config.toml
num_hidden_layers = 8
hidden_size = 224
num_attention_heads = 4
num_key_value_heads = 2
head_dim = 64
intermediate_size = 896
vocab_size = 2048
hidden_act = "swiglu"
norm = "rmsnorm"
norm_place = "pre"
norm_eps = 1e-05
positions = "rope"
rope_theta = 1230.0
rope_fraction = 1.0
qk_norm = false
attn_scale = 0.125
bias = "none"
tie_word_embeddings = false
parallel_block = false
extras = ["capped logits"]
init = "normal"
init_std_qkv = 0.0203
init_std_o = 0.00476
init_std_up = 0.0203
init_std_down = 0.00254
init_out_by_depth = true
optimizer = "muon_variant"
learning_rate = 0.00709
beta1 = 0.95
weight_decay = 0.045
lr_head = 0.0306
max_grad_norm = 0.5
warmup_steps = 200
schedule = "wsd"
decay_fraction = 0.877
decay_shape = "cos"
final_lr_fraction = 0.0
batch_tokens = [32768, 65536, 98304]
max_seq_len = 512
doc_mask = true
train_tokens = 382200000
max_steps = 6441
dataset = "wikipedia_en"
Each number is 128 + 24 x the weight over its row's rms, rounded and kept within 0 to 255. Layers, rows and columns count from 0. Numbers have three digits each. The size before them is the row's rms in percent of the matrix's.

# layer 2 MLP up, 896x224, rms 0.119, rows 91-111, columns 0-223
102:135114129110151136136130118100077100105128146124095109123123111139125107128117145196108123107145103157124084145147097110073110145146034166127112137087107130150107121143126151127154091133132148119132137126115101072138116129145122108057140121102133142109174149127139123117100106114129139098149105130109170145174126145114135140141185105136098114102154113087154079152100147120167140142123077168132117135109115117152171110133159142134120159115159137149114108160133142124098136112138078111134132145127159094130097131128141119130145175082155143108131089156116150151110156113166136105116154124109074108141117130137165100111133119110120182111139100135134119114117166140128149108153
102:085123085123107124101133132108123132125150162129069135116093093115119130129142103112091123110171119126116127151131129135117160133150060120116093108118160157099143110151140141112140142103113132107149116126129161123132098129128110139179140132149121105162141177121083137098157148104110146166107135136131125083125092145165149107133148135112163102117115095140167141130125087099175139099137130137176103087131122130111129145154156141124110148132108123092124122110103098122094168132132152130136168112142136061109122150092136186095152161114149136137135125167089124122111137105133090089114125141122136154116073138118171105075081166131155133137131156091143068128137099101110135115144
104:159178113129089107136114204128118149135173164150118096153124134107136150142165094166092130165122090148125164164150190141148105114121146115173137150117141109137128128124109128104121144112157155133135129122103132125157147123132107134125066072147148112142089160107096115093090150157087129146166100102121147128138080126133165138083116096115123139086153124137125131145173105138133137102118152109095118129084125166099109137161118096146129099103134089134119115168134119147130125117131060164129126132105113164117110169147151117090142138145138155154134084107156132155143156149142182136110135159092107135136149114139138150106120149135104110134098129129150102112123142114114149149117
101:104144125137144167111149146121104166143139096119127102164147132094120088137118120107132117182159142182124138094150134135123132111141106101121166091113143151103108109120113118112107147152123139146136109094122125191111130152121137116139123095162101133115144174113098134130129140089101152126091103090100140130143149125109070115134096095085097138090101087122114154163110138107174156142129129048110120169163081147161137156111114126070117161114150146129137098131160113163102154157121093112146109131121096113099121157119123141171101082115131123108115105128114121111149167148128122103153170146090115136153131113154113159144118166142163101139103134158147116124128137160114113109158
097:105124126090126102160133092133124128183139128126152109178161158104123108139119148144122195151165170108157127141138108107120125165106184143137121105122113156116130132139140133105118133155155122128102114156142145110149187139110146113078159139159090149184140130165141163123157115122140186131130147114154142148123100149178150071103190184123148149142112157150109122108152150125145121105121133114101115104132139142119117102133137152156124086085160160141146128136114134122126130125147148178108170129129110132123140126178124160154151149142161166137084111133144153120105124111129088099119152100125135148141154097131128157117124143152153114094094144132120123152095099107160176126138
095:156161100140084148159131146119162106083117090142159129174146109128125141186133120181128121135120128147127134092145111116118133123115138113080182145085096120128168108122177117147076102146144102152129113111123134119150155140115094140120122103087101071150142148155103117104157093129138111080162110145138129167148112138158117162114103130131146127103098161164114133161100111168127120130123093082137162100134178115115132107181168127100112148126122141134130156103145134171133112155156135154139121096153144123145129128125101121108068122138097157126101106131107093132132174142131110119127154102116119129098121137122122117170132085139163139146097127120100124130099100111099174165130
104:141092138127137132092085130118068090102126138130130105112138141121126132112177130156122136118157129157203106109109133128052156162142159102149111116184117107125169185133078095117174108148106124120124091094160108100100109118173132146122089128083141122134120133120111133120137133126094153091144136139095111118142104141176162134131138157119120118080129089129102128127155136111096184109110119097150147133150138119123152141153082110130113124163120146156134095152134150148109147144101138149125108120157109092134085144110128126156124147112120106142113125147134142100153127137090149156142135088124154134159081170126119132113120179113114144092160121135127136172116099116115109158129
094:124130128129139132140141161105112135153122146139142127131171095081099137155140107105122101082084097111095125113160146137126160140144137111117123113143147146128128146171140141167101141115187152149139133129172148076127109147155142115149134155143162116132103161091100096147104077162104093116117141133158105094130152146149090127103092069169133136096143126081153111155174146100138104133143133167127110077130117133083140109090135117160101102131104128134104120093158085137129141133119105131155135132151092131101120112154135169095102149094145134095133147122130127165176098137107141116123137140117123178137148125145098140162072125116110137098169157162111140119112159124135131104173
103:133081117147130126097126138160137128130102146112160102137124121106123135123131153137109161128101131138120168160126135132135129135134129139141121131117150123123107167112162145118136136124112148122110145147137131157112138138151135148136146106123080155187089102115113073138138162162175121133079103123104150128096154134103155115086143137113144159131126127133101151129168100130098086146192114188116142088145136109121120083163098115083146110101133146142142123108096184125112122091114116198142132093127121130149142135118114160183115142099128170120122140160112132149132135151146146094167109148189123121106134169126126094151142123142141122169186144123126140142159133111102158208114
102:123098119123097128124094104126106122101094132144153160126096177139126157144163087092157107133157132147130142160108179110170091107117154142125129159106119118117140141117142137129154130104101162080105147083132151136144133087139115144177113161132091130102128144126111102158162096110132131131173102085124109114175138122146160143152124164119086101156087123112149089135151112117130137113137104080093139121089125092105152108108101159108170119141139137119108085154158175148161134143136151103134119153162125170164127158131065113140135128087129106130136177126149170119124110117139110100166126145141109112146079151131111138136158137153147155117171115101131122145144106153119107130165
114:128155107115061113144123070101154105145156140073134136150129127117111116116109163119082114089109160134151128126092132126090110121111096134116086111141096129112112135142143145148170112161129141141101156145129137102157153116111163142157113117149126138151121131093106150148142116160101134103127128189121144102113161084105115159139143141105135146161161096110150124125161129137107166116110159152136117124119077110114094127118122155107159146123093112144137127126162164135121110136138106138165088145088169148066115108146132172150140111131153095115144122120099104136132134192173097135136155103163117100163151137134133131086113148135153173108116160169164120118088147161100128107134
113:134082123145114155135086096154102130143184158156143116087128156110135093116178141154106080110113125068073122113118121112079139151094115154140100171123087125093191108161128139148104124102143133142112145140091137115120120120123147114164105167153132126127139140114123102122143144113154140107143122122174095138134126145128127133129121128131139162087130111141107178157102113123152138086107152102093143106112144148120140082101137151108130137155124161180156152126119119110134141074125124146134118113162093178100136146142149114193151137119123131096112120119086169151113104151108156145109111112137131136141095130124122123140091139116140111143125094119091108095100115166127144074093
104:173133090177157128163118144156163100146135131136108134137113139157153134067139160128108116171140093103096166116101066120150134106114124103115110170127150094124164150107150102139145104110115141094132070151131109110114175109150052159106170142160164141161102112124133118157135121172122120133119126100123119110114126145132095149117118166128092136128082142100120129153143175133128098073115143116136127111156139120128145079110152115129131164140117118117114096097138137168139130131126178105134143120121101142148064138092151096110121132102130177125124079120131108127133138142135121125156068140153147107139113122099135143115164165106100124097100116118122141126150108137113112143119
096:138114097102086112153122163119132132108164130167156110091102151122164129149117154132125147096137129124081172109135126121130156136126081149142107173110132117097113163136123125134154126107150148129102113176105105088108129129137178182121158074117162127131150124104160135129118095084086078120141156131108119152107128141093141120109117124140117116149116101128142136103106093148112177144117108128140088112097131145120114127121135117114070148138119065136111138098134183105138138138105171120113104138142088112122144136128121181153117125125139146176133102160157111119112144108125092168158123125128172129127130111159129113124120122116122181130080112140076163159075105101130159144158
102:166095141142138090114090171153115106085097140106109132135099119151131086105143158133142124133136134101121152122135166134143144138139162140179126136113161099126052179131134124120148132108182142106092110165138157129156143109146126146138111127067154106163110151116145120142192124114109090139132115147108173115179140141146092124146137093169116130117101126081149113098108136130122102130113140124135149135094153132149136134096150113149148120142159188160114150124120120135122122127123088112105142171156096168133081118143123126133127125126110090130142120112109148111150097095138133147083105122119123185116117137140124163134140121111150143173163112130105126161123077110089172121161
094:075143132140128136097131090106134122127118090131124135133118091116144126162125122123131087075109127123120129124147125130134145130074113103145134127143104123129135081137109113105143113145146157066164145101147112098209148134099114100125097144148133112131106127095128111131130168077094133141136127148166139111137075163141102130136116101114103101170142137152127121138127137089101120145123130132137143141125120143122133197111124088145099109116143127154112090152077129114128139106115150115126125121120069121118115158143143122125136130083172166170122100156133137146091171135160143131108124155149090123117156123076104115086129133111082139127066103168073140138108075138107121149131
097:143160134145117144169153151085146149156141102106073134153118135085112120127132165138082130125119137146149159170156154158125126069149118124164126116109097123196161136129154101172141153074143127065149122129158113144144119162163136127147100130137131136123130147133100081138120135170143155125115134140140135086126121109135127131122104105114151131128181156144135156118119125135127142083147156104080147091118115097136156116148171128133143115121085122151127102139148110169133108122106131125131136131143163114148137115142112147130125097112133121147168147121132133161148128136123145108158097112070083148137101150089127161107102183118086125113165138161162130153181132102178124128165
110:146145146103157103115116148132110109120148155119101152096195133135132159149178095140127140130108115145129158102143129156122071100123106113106138119113124106149145136150127115085127097147118137164140122133100142129123147132132124108112106128149076085135071135108141100137129123149163112158090108131119101132082121122145130044127140123118116111108155101130120104153145096150164098142151145158042118122143133145095149106109144133077099140109137141118100119150109120163136082124126147163117098161103172124106156115153110091135122177124123170127131159130136133167121120119116086098144161130100112119122129113124097151079164129123123082125126066126141101135118169138107120151117
105:101166115098165109140085143124134113121115099141137064168158122151113093110158109100132116118118089128142125106128106141072127111148110128147113148155158142143111099121083138120147156103161092131112125079083154116122112098131152144100121121088120143175123124135150117128120072131136099120113119094156168128107141126119122131123122114129079142138082130119076138106120133117120109144116138086093127134121117137113091122131108114173125126141146129101192098150128111149084131145118119118146126128102111130104119116140123140132118103133120129133102119152147146154127148098124138131168130100104134078092091056130120144142128128184161184116113139088091177121102078152097136147178
093:138093101105144134135128160134136091092130115123104135120106130084143187144122192123130136110139122090093132086114104122092118138173117125107125153151143106122145146167132119127094159072154099140104185123093146101125128131091088158099133131115102167154178187122115129091111143126134112148123119132176144112120129093098097138109152085136099130120131156159154125153140151108162168150140155137165102122148111132080185086155091125156130126121124159140138120137109175131122133115115152136147119122137132138136102092133076102140131136152160144132154112119097103125106109172108140136103157107136080141121159121176115130147128107118083152130112181128102130127147141126121136099130
103:160135111159090124111146129098117137146128124121097118135141168124124153129163149127134094142159127128085178118149136132129096186101097133125156163154103100144121117108148173082137146139136092116094140161130135102122134155159135148151073109115093100066135127100126090128106108178097121118110113127133079123134153138173137123125133111133168110122112156121133145150134127134129123147098087167156167130125113148189134136139113120108136122110104116140124140107130132126145155106125144106136116091142121099119140114102197161177136150136148131135075086163122165148140138117091166108145111130186133133133125155110139153097099119140120128129115123142172095084167165104157146080114
# layer 2 MLP down (transposed), 896x224, rms 0.0581, rows 91-111, columns 0-223
102:101133128150090146100128151086094108088136145149146101138182112122143097109175132133122154052131114168117107103108119104114083148147148119145164160105120138102128113168136148123143088072143161109116128115216140123140105144105120175095161104140128155134170114130129108130122136114175117123093099137134111141155134121147199116113148187156108154148142118117133119117139138109130127139116128133162124154145098100134134110117144140173131163157101151183159111187135105121145116151161123090141155147139150143098120116078134151154179129112137131130116121103125107099116126143150146131116088136128075110125119105086104127130115141116127108121121138143138151131133131123106108107115
102:105113102117124144126131130133098139159126162163091116139134140174110122099198141099126157152111131139119135127163151170146159132067130136155117129099132103127150100151128143163130109141152141109119137155126100092128109106179125166142115128117112126164121138105087099172070131126143147104101144158102103142151170137138112126163102163100109117114153121108147096136139149132110159136140132118124101172115094181134151099179182154114081133109124126155121091093132160153128127097153132153153154117135168142156131149132155096115122110122110133117129119104075135132165125158135091102129154138105168124168181138157101101145097132096107138114085148126087131099135124127113161141126
106:154088124127136165106136146080103149102135107121143186135116107140069144130156117142159088187100120147099154109144147127136130070172155144155109119067119158110135175144114105134121179146130124109134154137146147140150099095119136164151147147142095131089154108121140149129106112120118121153174094112155127130144131146111076144115127119126116146160143091115159165128119166157109129152165103111109130093128113118161112113118139151129134107103131107157111161121152133093138103110121141130125110119128120050121115084125141128129128155128141182120125098119150150176078136105110111119123137098125130134091144140090097111133131148119107165113125114093121106128100109143081106083168
105:137155138130097096113134123118117160086125162100144171150142126145162112127141083132128158098095123084129124089134137109143176123152132145147154134132107129140105117096103088111141184113185105099112120114122118131116134088131139152141129081185125138103142148149166094116113135127147130100129139090122119133182135152095144124106082152141113155107109153091076118107122141127131102091102169136117110135165132156106139147145148107144138126142164149109128160134155114127110115121127089176114136086104120138144113138109092121107099188129151104089132132160098088165119146152138090114116103109135126115134146091146108117071102143123101130125151128062147139125075084119121130118111
094:122156121124135105144087102140091109134132095153149133133149114139154100121130138134138134104129151126115090124115155099145156095153133126118121120131087102082093117169101100137144088160156193122096180143136145159101113085166115163145091129128112144131144151145103137107094138126182122100152094133154149133200144155141136125171122137118142115153105133138137133129131158166124135128141171155104087128153075124081077121124070134124155166108135148115127132117121138124104120119109163113133152105099145157100144113150089086133125140144119101127114117142113121159129131148157141140152103116136086122141156204134139144148164079116111171080130118151115128113126115093128138152112
088:171137135134154100104122156145167107084158132113148151145130143105165128132087135178132113137113101119091150156127164144066163138087087087115125114130132116180157122137166139131124144110156146131128103143176151154115085109132098131177145129120095112176141140127133133125117110114134105137128128087090097109158155114120130108098097126140147124131136132137108162176116079157088158148133114118131119096155142116138103158117100170161113103102125099120140122097105098103119138154130127138103149143131094111162098104110131188162111128152165152131136150118119121128127156133153141142082125141115146072110112136122108159101163163102154168125141103069135129113123103136096137129175
103:109154114120104160118139143150156132145162104110149103130151096135087135154158102132118119123155116137108126099161148129161115084129151099160126140145122137127127145108124181107126151116120104166148075161149112158151131121117139105132129105124103106126158147156165130094134096142115121156134144131134111161145087119093106160106153128112095145090142118142107111098163082089118106145101110124096133134099219066127139184090147123129157127115165148092074124150124139125173118100159135069158131131133137134103129149139112141136156106123130109103167160132113128117146132130095122129173141116077115126093093120122124104107112115122167136172139137166134118179137147102131129121094
098:105142114098079099124134129133136135101158154089117111141146115107078140111194107144154116124155091122123120086088110095125096138111131155142109152127160116140152134111097081094164135171113158138140141122189136150164162174112111137131093136134124168123148173135115151150155130140110108145160110118101156154141117086135113083128168089112093124087133143193129176138110143156149136123156122128104118137181128135145084113147129085110113135131102131140120115162135090094109114165138162135127132100139115133161144103147129146135143119147131091153131106119110123108081145120147103162141136129138140119170122167137152148128111146142160094126091139095125116119175143153145159093141
103:169108127117077122132161161149126176129138116157101128155113104125129136170120140149086132074144140091141177125107117118114159126114167106130104168128133093114146090128096143135090158115167114144128117117154187136099112110136130128099106176171151150116170126110139128148101155131117123139048120139122164076148150097115085120095122116086111094172178140152134149156136093146111088081141116076100144120129119124119155157134102113110114152120163120112088178122135095134142120144114133124112162153136138095125134099139090135139130136093145156112121103089107154124102113156146102170134158149120122158112147118130147132111120110117108130119092123125142139140113147101144121139094
105:126139129136122145089156130143136140160130178114125116105134110072104166110130098135150132128096085109130142112146161145096104149125116126161118143101152162156076099150083109123122159145135150149115079164121061142202145131115151125097144110133117173145133102111141125109177127153085106138090133110117128131131130107157128140136136148165124133106127159122149080129107153120120121128177113143126140111127141097107068115127138172103142130141090175140155122125105163127098156135126111116133126133115158102146138131139129073110151170142111127147136119159130151113129135138134100114136138078123209132102138163116108089135101121148120148163090097174099144107128159120124132138100
111:165134139129145102143094142154107166146152130091124133082140154096121085134168132170160097107147154082157117099152125137097171127153110127131149137138122117164117124131149144185141141145135136165134163109116144153129141100101169113120078143116140128121163167138146080110135100147138173107093126098115137098122158144127099130111154093115138138166083141140129106135123129150152123066130096140130096171124139115114163126141124139097144128137152153145159108178126133156174182124123127165147143104146134133137090155120125122133121096145102148120141143122122111173133154114098104144146103061106117138097106126125131137123131129104193098125140106105113142126136139167108124098058
112:136113156138130144128152146144150124163126105110072150126161117119137135119124148156130123127115125114148156115158074107174157108100110134146146108146158127096093112138126114126137139085130102150189129147112160115118132095124105150103165154157126124129113109119125138119117098162110091155124139130087138156143134140141109132087073112145154109129134147178119171115143142154136098129135124129114114154139108115113125126150080116161109143132110129133147158078165124127150111127176131111146152183153121110089155106190140137121128104119105147190132125102100110118160067115129150134091195095122130127117153168138103144073136100116154134144152101167157131122163151133106109132070
091:134091123133131112101112135102120184133114115147085117134105130127142130112086134166119115148140091153102128102088139116180116140091082091148068107147116089134110127146096138077121144156151107154149100153135143126117136137127103139171129122153110100128135123077121114096105138142106113124086138182101152119094084139127125109105172151107111108143132087133136124135150127141109104090103162090139112109138120120135169126111186093174141136109097090158133127139128141136126122121149132111141144142135126138143100122126099129108141141088110143130163146133122134163211090097124104106145102135135122114092149116146170141136147100107123097118114113088099114132191085139109169155125
106:084125126126127100116140092093147088125121135120142140151135091155133124083083149128119123139131142145119159135135095156160136111140144095098121089134152120108103111091138135127135147107156143164149103098154173112162103164112133142131108147153114111103110098109134156118141124101111114130145118096120140089109112087146162144140144129171081146122074111132158090124123095082157096151163102107149118161144112043136155120139156111144120148154112151100147127133113125123141117080125138182146128098119148141113116127119114154107102147138183147110166193113144114160124151119148131109109102115144145125168087127090146132164151141145096147083132114115123068128165137117103137162122
102:145110158095160086147115145163125147107116085108120118121114179130128100160123142089133129115119124137105113135130133141119091109146152127094127148105118125127080115135131103076122087086148119143172150205117107132133120117121075135136140122181115108100162153084139153130132144126104090106114075151132151133134153134130123160100120155145079162099184136120123140130077130107159106082120182117116119129117089122180141112129120139144125154139125116096108116138151155127162138146122063125152128133119122151132101134122114177095139106149123091077122148144150150113156155089113100112152123129107148125082105120125148121134139092156113122134143135142085097120164130165109144136101
097:115101113127108112142146129140122143114114107131124159109124172082158117124149165156071145131147129068138124106132126083136125183139146115087139141125147116119078132127129151139139134194104099124101121129135118175140088167141139152154109126112130133139135138142126143157107121143145071131124104114125118080112164114162117103090115148141136160144130120112159102120094162084110147129096179119116149173156150105143119123144116148117143155075115158127141138113174131147122088134062136115104146112135149156091153106118104138207145156106125171140120147167090150162126135151129115139136122126157118104123135186123155164120149090130151112147129159127171136102117105127128119132118
096:093110085130130137095097121137097157111138114121126101129144144072127123154161100092159155137118121109143117102096088158131118120081095107115126126116124097106072101086118138170133104109143146167096155118105085126154140129155108157170135079125168120111099097095123114150131132120170127144140108135111116125126167110135153122069145109105168096157096146144129135170131154115117097119079146119114100110129134099132118161124125077110106160130126106108133156136123186139111139118123117129140130142159106119115135147106150158149128117132129098086116121156162146133173179156144084140122105113124161101166113139166142105157138155168169154164137156120137111125156153102173126116110
106:136163113117147123120120126099085084109107188112119133119189116134113153148094140092098147168125085116090118155096120118108148153125132181115124110151185120118133078150156112118144165108132120151154161125109149084094150108144150108105110133153105101093129093133118156104108110105147143179122146101144146115104140139154108139148102127091113124124121110184147105122109143166144111137190124135124081154104140116165148127127100146106115126158141122140135164128154142091091132137082126119106116158091158116102134149104146138138128113104147177161135094119089125150146153131118132153110132115116130123092162124099120147134175096099141127130142140105139093080100096116116134175125
097:136126127151119126152140100157116131123095104134111122143145136127133118111083095141074102101103135088133126134125118132154084106146137118107128095123141121091102090096076106122082117147124114146130120145134088135162133078145113130125147125079153154099101117107148119144115169115102150129121121100119102144141154108140105134104098115106142124128124132130139102143133136121162128107127100181117102121105143161126163154163124129097119131115118086192104120114140176153158148104111119158152113098112149166132124120156173124112143159176125131072164103118100087129129110121099092130130161140122129125096145174111173200096139118120106100207150113135101114134122131101097115136080
096:107099135136103107139129137111082190166134160124104128126127095068148112106102154140134109134156131170089099134102098129134135113120142162104117096127082139162121153146121125129099139169136079135123147127116105132108179116169149118161139163110071121166144101131071123158120121122092130108105116094105117133141158138106167113112139122131121100166103125161105175180122107094152080108098146154109129126156114116100120134121096168085138101136121147100105138106148093121119148133112120130123114145121127170146104134119113121134101100148102138152147164130145149182148101115120102101081118150116147103136100110142071129131139140123128149145162137112132188111149099160133148127152
103:173141148130082123111137070162134124138161121129139095110130122143119110090149126093109125172123159110079126136096132127072088139089099131107141095149081079129126102086109107146138113157148176156129110139078134150118144130122146127136112097157086151156132107107138124148132103110111114117135120129191126162138121095098101119128135122081136113148125120133148144099122111097169138085122148152112141163110133135123131160124112091123141149105110121128130115120128172104129165128111165115147078150116158133127133121142165146101124141135099165102094164131147187147150134124149107092148108162141153144129108120072124107170137118107122155175123108173110124082128143175148111122146
# layer 2 MLP gate, 896x224, rms 0.117, rows 92-112, columns 0-223
101:112073167096118165160119160112097163106164118127115116149107139118089145127144122105111111122113149176137126148117137171125101152159088155135095162126172075128132092110138156163120127153124134116139119157123156164120136165063110143154113105127141121156155114114089131142123142110113173145131114138124074107122124100108119138129140156158125098121134143134150134114127120112136156173158135106123118152102125123148170143168135091153109122139145094103142099122109111131100163126137159162137161132116108093139117113118125152121119178168163114170147132131160125136109116140102141156122143152111094100097179092110097101137171159153167160132120168143147085107103161152107144076141
111:173130184138144122146125059140141148096131162149114105165074113127152129121130118156132169113125116169112161140103156053110106108157087138137140113156074146133133191118091131160145125122114108117121160144163138129115155138116085182125119114117085123082135132122131087115101124136159144118106139119148141143127145101113136127157135118147122129073119148097089111120140133150118143147135117132133140163108104122085122134105144117138166138094127134164173119122124122153169109121124145151138165104149151159090124111151142122118136138099131171162115129178110156126116118133114155140126105148106151120122118088132091117130145095077099083133124194103121143151137159127125116149147
104:102121152099167126160138132139112128114089085173177117162094107139131170160139145108170114120121173155160132143082118097139103134154125140086126130110119098165143118125135113130124127110135154105146138152168139129157110119108101150142117146129117116191103106132117129115131156152136133096099132109113125112111115116136122151151125121125127056161069156093120110127110167169108158126151128133100153107140104100113152083138115081086133143096102122134115097125150125120109149151167151094142143131170110090089127118135132106171112114115145145113091103074121117093127108110150167084140134147166182104142117149149128096128117105141118139148126097094120103115120121149140073145098
096:105138121071111126126137138078124125154125125126164127147116110114120110146127136151108159109155134120136116124148087137098098161122141146160114121142113148126112110121122115111154100177118132152091112122155126132136135146116131109092141129146102122131105150146139154158176055110112135174146124113104121155103123191136122133107170185085106138113155129100133102115113146115105133127137137155086131141102132119157118096137165119148144096122139144120163096095110075097123127181150090134142124121161165139161127121110127131181150136141133168153133114088131176146109154107153091093108153169125118133083149124140100118095136149140114177190102082100115117156166128107146164118140
092:102133102120108151125151091107110109122137147098138146104136169125146157111126151122106130140134161143137106106161162161156133145164160191115106109130134144081070115135036137173143135091110161092119122139134129156120160113106162139126140145155177150100145115123100105172116166092124138123090162122144128141150114108103133112100115102088135100126150105120143119088136119116122110110161119143116112166127135121089116138135089113120109127136095129136100126185133119107133105113142135142138128137136166156102169124101111123134137134114143144105120109147125106104154085113149114114123133165190128150140171113112131169113116128180105117119177132174160110181142096166113124140104
102:124145080187116118107120122145117141126151122162173148160146151165110152153143095114143130146120104171148117108081109095064121157099093173136140131164121189113151134148113164091165108131124135131149114113154125132175124114155111132123109155103101089132141165124116167138135130128113106127108105130127128151152153130154182115115151141134124133136134090169096166194109103120180124135147097095137120123158108147112139092128105124113124133146129148131125125138159137108118115126138116134076142156120129151122069124105126126132127129156149074161137102142110148112106115088082132133145132145120189152112087108121068126154118103125151125104125129087141121115102178125141114135123
094:115114120127151127092095113141129147093143165133113123092110098154173157124166094133105132134133140127088071118137097104086157103135121110127091130119141119145134167125128127115116142106154124146155141118147123145098166140110140115101124187144091133117150120162082119131110141153147109106145124146102093098165119153103173125116131152159189145074133138098117118116175139150152103156181125121071126123100117129115112144136148104159137087154106124092123095158109093145117127146138113113139133110117115116157141120134122119139168137150122195158083136109128132153136159121120122128128142142091105147122120093126141158145079144090114083203146116124122141088182106138138109132137
105:110085134167142120140133122127140173173132162181138095183146164090110088122131086106144160170106174102175160137078139131139133130200160159143151122147153132133138137130152102152110162122163098101153140150118138116135126095130101145138105156133125109148146168119147143127121123127106120164120103132135132126151169123118137109125147132144145106114150149143096162092081102143072146096117086149149123158167133155131114134107139152100137151138105146147112122097132099158130146136126167169120165137125134131139104133148106105083162136143126114164152145125119156158082154179074108092077128105126134118119130132123150126146130125130139145117160157080110117132159128116113129153145
103:116114102124065130109103124124166116161122162187103081144113091160172090136082136170087151102094139156135145105127099109107134130139113144145111144101147130164096136150120146130111125131127148108128144140147112128111113133101114132134159116145118173104118107171177154155139102174148153142062135137124132136138175126118130142097096147088131127148157117169124158103113120124071113117127145092130110124153162125079093103135115137125125137205110123133100132099120095111146129123134152140161102118138148165126116132130127101141134138146123129182151110145096114132091130101162115099166145106106161130131176123082133109132114124136141086117149100176102110094151104135124117134124
111:087140115129150160155128153183105096166117107159112139150118180091156119095145123162124127109162130145114134137096082108091147141136127158157128137122118160122087173082089138146174135159125120122124114164122135133139124129139104139124155122136094126148119156135159127137150118177142144134147130128129130082161151131087136117097125172112134130091160154125145099118136102157111120085092186130132131142157128134105146071141140147147150166127175100131165127124091058133146114096125155112183135144119137118146117129144135123080091124119157122139109097129116155128144137086201096164142117128161146115134170175145158098102120121133123131155144154120131120116124130124112113118141
116:152122136141149124136130146167144100095100087132129126173130117088181125110139112156077141164148107107087149125122097170142127144118139112132114140137131122147121105161133152115170129178143156123153126137150103153125141115134211119064116113151130154136125150096114119110081109148121144185144132115114178137143146122165131120115142149135094126127115121103100099142094143156122176143074128130150130134125149140090144132113116055137151095140116156152147148170114150087121104109160118165158127122143142115097100102099155127118103096132141113160146092127121108129076140108093143138119125156111132136159135118143103126112159109149139110121160134147147157122077125149124072105158
093:138100135137128112122160156134161078125147078112167144165103134115163105099136115140118118142141118134111096140138093133122079090141160098102154158135118126158148126155130103167160092111105132124134102096170131124110121133160120149097183141104152110115123108088116108111097085139108164109134145125134100138134131115150111112066168129127133125118097142121157081117111129123145185122170112123095102101143147162157159087135148132139111134115110123106116149125105124137135114138148145109156126064168118155141102161094141120119177082148152123149107097113119128134180157119167100095123132178149134116134146099176152111150126120150106128127158151100135116154145103129153192126131
092:112121112172166126124134065102074135100124169134123122122139135099124146166132126140087124117082133112118116090139131147136132124114120148157104139146110132222067116140113147154119150107139129093109136089138113150103170137126128104113111124090141156105147177098173146108128164131133156140135148145166130136130164131131125104106148124135146124177152147087122144117086164110047115104102104135121150132129145147087132160143080136111117160129130160151110150120123102118100146121124117150146083134142100141142133124118143122094139173122081111147121132171128126109146128146081148159124126149139095111144163120143131087156120127140146131110119179144157158118149128158168145124108
100:143117142152115102107122125086144159103146129100068137126115180135143151147162077121126122092172190137108133111134115140131104155099108136155139125121125106149147156154125175108157099160135120107111160173118102147113098117099100139166092117143113113160155149135105137133121127122116125137107105098130180129145145170158121124112082126154107127123149127104133154106159114113127130102117168107128170126132095129143090183123126111152140107106131133109170150137119128146133123115131154152109135146106146149171109148097086125144133158119107127125193105131147148060133159087126143115138101139165120106126108137096104136081096150094131148143183120142108123094143094150085150150090
095:127095155095126127109110149118132072169139156125157139117132151126140138126135118128132170156119130113129109154078135138155132165139136123153114071149122162130117157168158102123125114084153161132147150130119124129095107132106140105130069095109104124133140085079135116145125134147111169119151089126129091165113101136086158122151093148106102153123128111116127142117151126155101125136130127161152152150038106117103167133154120166146154115115126117148070117136105086088099164167154134100147123158138161066138165189134077123095106134133123171119132145103128146080108125131105114106121163122129103120111139147111127147136126135145145128127114119162124118120153143101091152127114
096:133131106142112149138114088107162155140136088130087096132134139151102109100122172093095111090111116119100101107139133167133112105117105124163109136123112136161139147135141129116117100099127147094157113174147119101144129137144114103127093140094120116148105107063113105162112122113171152116146121180113123104136091068139144155093148060113186098121122171076121163117105148171155138101124120119125112101120162114138158145103112180156132063136124129131111088127139161104117122126096155140103120088146148126155148128146076089102139113127132109161155150140122104107128142132118144112121126162143144156141136169095123102145113120125132081188141124138140138151123122124147110130132
107:111124146112140121146124077160147119134141080170128071126107116130134155109141136143124125149122146171115111127140119163106113123158149141133140126127104129160143140137165160146128154067112122129124137114127116117114130179105138183121144115129146145103157126122081116109113127135162121151093130086159166131139161104189113134146121160091159186083093136134136135133125119135123116113101156089140161111133140133111127103194131110138135160158141143176158117111133084179136144154153179126119107144124133123130127112151113126133109131084103174137103136189142131113144103114130221112104135141122158130103161185111108142109127126116123149136135125105142137129123179128142107102146
104:129188129122102091122159109127117132072121147153175125123132110132086123115080102095129132113092083113140106096174106109114171129142138104147099119176107159125119090096118134143153125125134120126157092119115108154111081106101106086144146078103117080121122093135111138159117100121171110119127160131098122126128080125100155141155156145149099164137073105144103124139117160148069168143126137148149140135144121160121132130117110117110133123151087178108137117106104116068129094174123114104145161143126096120115136118136132158145144130095102126143123133127123114137143104095139151091103128114119113101109145071104138142140116116123119109097128162115109120105170120141153099180140
093:124140122120141085088119128121121164162120120115126134124126100099161177152145108128087147148153126135124114137144105124157094103124087126166144125141133130149116107133101154178136165147142141135142129128144131104090094093084143170119102141109160087115136143066093172145125112104129118089089137080128134122181099126094142104107076105116150148134108116099119134122137178123155178137109088150113123179134131150141128112121151118164154140119142139102145098101131097148104135128113129116138111109138108136160108118096167163137101128107153115125120132099139166170078170107130111090113139107120132154128162150138125104109143097102153194178115129131118141124076178131124145142117
091:137112135103158134107129099085129115138130137122149107093131124114115113134129098165160110093087176142147135117151107146093145103136143153143137117181103116162131155191158121123125140076093115140128106123152077109104135145162126139156105106125150117106092113104129127170147165138141183120119135120103129130145139116158153134115124105152129147102135136097134122103120101128082105123102144129128119175103110144080132098126149135096121118137123146140151126127131099112156125106167140123131116141116161122139105110188130129112125143150101095163089129124095053138123112132150123119121098146136131090138158137144149161070068095099124154135138095139103181121127084158072162099099
095:080161125102113123121137153134108144135133122114141158160136155072152130176132136124116134166160123112086114170107100119173108116141103100128112076109139101094157098116157132137173147116154087091146131125134115130107121111177121121095098149153143137156137159147091107158128113145111140121119124154132132105142146087109116144113131144136053137126143137115106142129149131109118119127162122137116076119154131103103103104134134154149099110127111094128172126134118127145138110165119160154099102111070103137115136121128143133112168154107134112130127167093078198103118137065073089117146119141132144135101129110111132120136125131132129091114169129174110111154130115114104075077139